python train.py --activation="squared_relu" --norm_eps=1e-06 --beta2=0.99 --decay_fraction=1.0 --dataset="wikipedia_en"
Each number is 128 + 24 x the weight over the matrix's rms, rounded and kept within 0 to 255. Layers, rows and columns count from 0. Numbers have three digits each.

# layer 5 attention query, 128x128, rms 0.15, rows 0-63, columns 96-127
142156117122102140130153150113131114127113116131118104136126114140144131105148129151130139170102
116145133163146148124152105106133142143117125125134073119146146125148159115112128095131132119129
094163113125135150122124123153082112111156104114075131136158094081158170100118148099180145133143
127115141108102084118152098104130139150099098133131129138126157114105085106141142143115127157137
146133100147128069092128119104137136105096104085165121203172134183120102189124109111138122148086
133163134157137124145118141143146116116188135111152125130139127111122144149138110189127133135149
066103149099117128109158124138156112140129139168138165076069115159131118136127134156145140139153
167141115114146081138133153105130116115123156131119119146127160159143079152132095086127170079136
146140123141158143148100169135132151187144117153121114107148053127111143116125133167141114152123
121120118170133179139126146113140064126117146119158096154131159092144106114134129180140101120155
096152110124114138153097115120136109173177144152082104147078131057138143153153142144101118082121
161139133122079128108130088127161123173109118135153126159117160134086188191124141131159100169114
159126103135143105173130068094122083147119122101127170115020144118106096139128132079139102176100
147128111166160085143117129146132161145142136086130135164088124092143140154122134131096100116105
122114139125112191121147124135142147153178107147125134201183117125172151170175133123112140103126
143110093105165159088111118126124126148126141128142106154167136133150133132114125144143146121184
129116116122122105132133114129129141126133137107135133113120122140123136122119101128110108142122
054130145135073118099095122131093092162178126126113111157137120143133094122143110125165135124120
084128147127106149135150097111084151122114153111132140119119130097102133122124120098128149167099
118169139139123144113142093101119128149125151113152110118090172123130119125094110119128141126121
179106136111135144145170126107140171127098135126118141139129096154127119147119117132120153119142
137169096122173123137124109131114145122101158183124113126116120169133076120158122133113110138132
181093148138090089152131115122106127153115161115113112122097177138130148111117114109127152121100
163105121106117191122145102137097123100083130174156137068118113114117138089157138125139139162154
090158132079135132137132144118170119152136137099123173148155175121110151131163115101125108101144
128077092120105164128106121120109114097134134120131120092105159087107140146170062102114134122075
127119116154172177125123124136117172124137086130118171095139109160149188151134126126149131100166
124129168141145113113086103155080103153059123122158091150116163189120128065139114057113117104108
108097092125130115119158106128127179080089120115126143071129123103136143120132137125109155154130
127199153165127151136128106136137093170129024162121124065138141069122190102111124070132161091125
071071099158155121154116099169112138124133098154082146098113111072141148088169127127111114131109
117101140103117086077108152099102074175133155095093166141138091101127121149154093182096160052140
122131140113102108130122145115128119138109114115155125122140132139132136120128171135138121126129
150121101129121136097148143102134139143065134101135114129110139129135112122131126132122127154144
129138189118105122145131145124122116149142092126165127096174126148105141133167140150141138138141
126125114142127125071145155144103116127115141121122151128130130116131121135141122118123131111157
151079181124133130134142118156125104070100131139129115157155147144143124133124134126169117144120
130122166112142131106114145168147176098115102145129110162126095101140149139121141143105085121133
104138119114168103144115098172147065120155102124145096097110115109108119114126134169113079129156
136109118124114112166137096138102118097104148134144112152138131122115107112129098156134133147155
127116125125143149146109144119117118150147103101138144149131129098158132125133148186138105138129
140153151105147123158171126115090118150118104130144133091115140136119132130113071132102126137114
125199153144095146142110165119127107128129161143084108043125104134134141157106183162170101119156
076148137141160098126163130129119064082118118144128099134140149172116079096125149094145181137166
130176124121126154131163134099123135145114154096130168090084089144165144098130114156126111092173
164094116147106126135149139104126126127139109124130086044135086138150180151151172163066158132201
141114146119131105122150107120133159169139138148154113087116131148118120143112109163147162127119
100121141146105129144116127124117145106112111161157126119116121056150176101147144109115109114130
150130089124137096130177110104187117111071157132118127133130169142136132086135063105120108113059
082120174127100115117113168133121126111081080090136147156127136128113145122103140115159097117113
139136165137100150109098102120118146170121110129120148126119133120119147141133126141148113146142
148127136125138131127152120150141099115109166116148114117143170134124149125117118135091124142114
163143122105111120116144109116145149136129125151097105101086140178148117087126098158105106091102
147154137123107135141139133109113124146172136144098143134050121131135099126106093119082127106132
134161101110153144163118115087119116124148164131132123141132167105087135115112133124143116096089
131115121146124111128107123142136144117110093131098096144140122131143119134127145134129148128147
133152142113127139114104115133129131138159151141102154106110104131149136130118147141104152081138
096181171104129120141115118122123161148127111121065103084137127120119170131147139220126149166114
093130121121163153171137122119135120124163106128125108082131087120124144113114137122104109140120
137137101076111103127149151150157149126130088138140153152127150120145092136113196170128138137077
115125145105169165131155130114178168179126131083124082158096147124166144094085180155151114096163
161156139090082128130137125202095151115157131141096151097147146118144149135103102130153098153118
144117173122126154132140136139149185140150146145132131162129143118149107140136114134141146138153
100126121134164146094142143129147135154143127165124119130137130161118137119097176119135145125108
# layer 5 attention key, 64x128, rms 0.136, rows 0-31, columns 96-127
117156119134157133118091143141092104111192082146117160106171070124137154109149193145135126082162
160122135109123093149149077110142104125115116123129132165145141158188116142108093082105171206102
164137106130138124117134143148134137132153120155118116066113066104139112183119135155148108095163
191126102102158111142109103143159104119129139117093129106131106128107130158114094130146125142122
151116139111134125151130149155121128101107111134153148122087167127101121110118125089136122149112
132143152150137134128133145117112113103149116111133154134148110074137145117172162109132114098172
105143113118119146112116153111140120071095124131117108145142135142150131119124152160129110081145
106167082098066135111138076079125157154108130107167148157097137126138122094123133088141071157111
130107149127142180072118127146146128115170120152114144130140132115144130145152143149084125115146
111152120129163131095080101131117138142111140122136117134125126148110110126100120125136172099091
127124120140147124103122085158116121129222066155128142115161101148132152101157213154130175084144
109115140103172157143121096129128150135056160173122118146131137149152130100125123127072124146095
152085114167111142145130094103111142132154154084065099097113140054136122156119085153122100141121
100116158181124126141143144106121091103110119147167105126123136129134144128112127101171133136121
104109165135133100110068161090106085097197099134127141147123142100107108098139141109096113148114
102168120144077108153186130133123164091098154084121184112108123133126153130151159085110135124106
126129111152122107131134104123147138140127132144145118156126175139097109117137109122111114162101
130133114121121085127195128091143141130108140165134064150106209143145102108155110151117144114137
094119183095138115107137141154083151101166099142139126087126069094123106131116130137161079142122
157107105123126156127147067113133095105092131119093101125148155181124105097130099094100127145095
155123120141150118169088076135119129145100141144143134154131167162101075129108074130088131159067
120135156117118111119138124171164159152110153123147087115131149093150144126144139080144167114133
128128129086133080117123116125153092143109128151140092152159169161108064134145106193091126141116
098159124110122188130107136135123137111125195146127105139115168112137147162115094149105123112158
135127125131110120134090149173111101142081150098106116117116137161104094131150115168152145194119
070130108135168170133113145137134160124153111142142159130169075139173149120100097109125090104141
115141134093108129139138086144136125140116142106125165128147127142132123124116123129154130161114
087133144167112081087139115142109130115134131103101155160132121188088106116131136125118125134139
120086129137128117118136163140169127142097093149125104143153079118126128099162159094114126143145
121155104100165116145151159130146121089094141139105190139117138139121139115139080107114114153121
181146145138157090123099114109122137145121131100126123124122150134128096144093144117087103108111
155089132114099136139111121117155088133142167127143131154109126059152162123126149160160155120119
# layer 5 attention value, 64x128, rms 0.204, rows 0-31, columns 96-127
156144099108137135097142114164167114123115176117078114159125113133114168062105124080162115128118
112125124132135102148096133124160173147112120105134099156124087115169114145090155159089120157142
144121130141142123104118099108120144165130132135162101123120145131119165105163166147207157136142
172163164109175097145149156164142138148159097177119100130168116124157131117090123120147096160154
153173107143127160140121087161120105139134102135138124112145106123133149113114141104135083098135
122139105154151110162120105111141118146141123128139146130114130159138141127193116099111161118159
152108176098111146111163143136129132134153131148075063096143119088100125179133155104114131095103
123134113122128126118177104129090135076164081081126123129138083136108160196111124149113107116129
139159103131148137101145121171143114128104125113104167110161087213143117124119191117191118143093
159164100113090109123134161180120145100179124138093140129155124192154163124097121112135146125082
109122079150102119076134066128088125149162158135078155130084114095118139119099123135118124101122
111112117144153160099168105121155140165115156111114131121116081149130185137101131155139122111142
115129108102152109178115111070118152121107141120084170117175117111111144147098168162149118171120
088110145157104140134137182119180133115135134132170128138152173132166176122087129117132099126147
108083080121138079120144172133123136134144127159116131155118097062132179115078149111098108117119
093175111127159205102173141097147111154132185163143163116107119156162084196182091119124100179127
107123136103171131111156128169120154094115100130130101098138129068114127135106109111104105117123
143142140139075197088120129130112158126118060129158154129165089160166141119140165120143144143157
131148131093145107089171127158138165105176120150158113099139125136049119100129121115163083131079
142113134162101104165144104138096124107147120142104108122098153136117130142152179141133166117123
132153152137133122140148130178139143076102165139146102128155124127118063152159149138116130099112
109124144143129116101168106167110133130156087179117136177108105135154141135105129146120093172127
100094122092124166130096100122111130131101101149189138171158112099130193124113106143109128084116
155148171117098120088124114135138136114036142093148160103157166152103142153167145146130121151118
170093111147132120143139115126140100135095079113110144145170150145162179109098128130150091149181
161110120098174102112129158109117156141120118163099161113135088115099134087157103147173089153129
134114110131089143177093132095132126137137155138126117099125088116120134114086123163153051088111
199146139074141134093105127098075129091070088108088138105157128083099164133107140101149110156045
136143084222121130134171121150155120139164144146099141103140144137132150068105130146151155112104
151056141087127086121141088121126149120117110111120078141117184126157150121063129146131076115087
095154124131149190167086144051107082149123128134131091150136140152152166079125138154114122135107
123109091138106107120145151154168106115083108116112109126132152163131176093125133135145187132176
# layer 5 attention output (transposed), 128x128, rms 0.174, rows 0-63, columns 96-127
090114134145114118103103093110117134116095114154151142181116111133130103149144093126121108203084
096119159122110140114145162147113142190103141121124183119106106139163108136149129125099132166134
131137128154115144104088117116123132123165104140134114102161116125180135107112156099151087204102
118091149134108119182119129074138128119096088123106133101153139157091105097108166118155098092169
108126146140135135122101111135145116105107112136112168131084108137142113116128138136137117135122
129146145126079124212160125134137129118179132095147095145141131082086148113115102119106124123113
116090121142125149099156160107125150173101130145134142146115134134086090145179121144111131133135
134105131146131102137136119116134100102126163135151152091111136097134133121097121139102092135112
145103149124097116118182100116130101149121157115115152158095098115130101133110105119095181155091
107109129133140161123183084108102131139113131101093145107128139149164146127110138147114149134153
153115133087135132105121120109102106167186118133115150159134113149097101118123114152095155123107
086136140168138094099120100140112129136147155116116172148110065131133136145134115146134102159105
157125150160146159177115141128123127123089127130136124127115123121123115169102151109134111171171
152135124125121088157114114146116126107071131115127088132123126109154148102124157166110111155151
116148125167167117120128153110123142118107165117128158134156111120137121114088093121098115131137
106089118107111081072134135093143128146207150127099150147117123124173088147139109128092135117131
156187125172132111124134085144117147193123130119128111137149109128102128140149146125138134137107
100116138111111084091115143135125168177135132140131139058144099165112141133135100156113111159158
111126111152132127121155134134081137138136180156109125154065080109128150098125166144145121123115
129133115111092129118127122126099105162209119145139078151107083105133133099112131112146113112136
193129127142092113125129129102155099131119175071112124169152153121102133094136116092128111107135
137104111137134121105118110102171147130140097142131120113128120180125149119152148163112117126146
100118122112113101150162136134183142122129124130130116133140120125143139116133130129114157121115
129134140167174094108144119121125142148104128135113137115134151127121127103135132097140148125151
113127111083139121169110153130137093107110132139106132094118133128152156149162119120118133126103
110106131122109118127156110137141133168125124100211143149142115128137101142117113128125132116125
183153110146086089173143151115151116120154105140164112127125162139117066128125154148100118077085
155153110116140116163096102167146136119082162136150089152128131152138128132138110141133123134140
173132134112143148140156112133086155149119123168123128130148156118078099122123124117135134130112
121124131150166126126135152138118173155150108145144121116119130150136135120112169137141133133093
136161154115127129139133133112124143117130143096111119139123119129125109112102064141152100124098
098113134120129102125142116142118151128104113156081146139126151118113088129146124108141139130135
126079160096116146065119128110071177150129112183089108140148141114104111158150174151134144108072
129119141126150135112097140131139122133128129088130164089184111164127121146117152119110111075184
143110142158127147134085154147118080140206123152144116143129142158127141100131140115160121121098
101115138106115107145157132113122115101152135091063158146151103118139139106119179122112154103144
155128124130131115108132138100186070112164117142146140148120117140126141119119189128177084122150
163166180132147117140142127124077145168165116195160150136125100098151124118164128113114102088125
094095129105151121101159125124134156138129171127139110143165078102150123099133137173139133125103
120151095170094129106141099075121116171145159106105132142135114123125109123138132179112117120147
127160132124151178135140138102143169185114092118088199055081103137129161135167131126192141100159
121122125103138129113101135118121157100168125149123137073106165129188164117127107143154089145094
164105150094121114125144131095126136159130156164116147110125141179066101179156108156122092072131
123110153106094102142102135173133132161153107104114105103129129118141115107171123129112117143106
156130140104120106127166119138107108136132145168144103138124147135142121119135151154123127110096
147117147130127120122166148111156141084182126141120114087154129132126114122105148134110117143110
117165085135131111175105104134130171132122128163135142129142127114088170135128082118163140122142
122147142076105101113140146143137117138142197152108167170077146096154070159141077158108132115140
069119084136133071106152156097121120130129138100143152122166131170134094134140138153113134129124
116111116107108149102142122128157111081120165102123095113094090134115148095085120141131140128157
102106112142145158101095113149134101139106107130115117125104139147159162093139186109126169133151
124154111159125114160140116082144078142150119141158128163128099136130126126130128180115125129102
126069117147156111106096133156142130096170182140142134107122126128134103140175100148122120095121
150138137139089120143137109114149115104159086128143117123134157121174163168122127150109111127110
088134129124135162126163142127122132063103123186137110144085133083142168117107156123131118111144
159102094112091147117139100154160115158095139170152078130121151146082118091156133165107100100161
089119068137138134176097137160127145117153119147141108079108119127145128107115143140144137127147
041166114118135105158070120143147146130076124141122147167116128144086115126100159108156120156082
129103132133135139154095129133120127119094142142095134108105117152130088105083141147115136138102
108138131116111126107069101100124098112106102107171138135146116154127098122135177106119121145115
158124110115098170136149106125108141085166107140075117138125091129145166107108109120130101132130
140126156109200149067077165176084156106033140173177119120167074173136164143138154123108166153106
126133123081122148153104140167154104068105137206108108095095149123197142120107086121130127189105
127135129166078090151142133120126133132109142163155117111128112149153147193099142109163103125099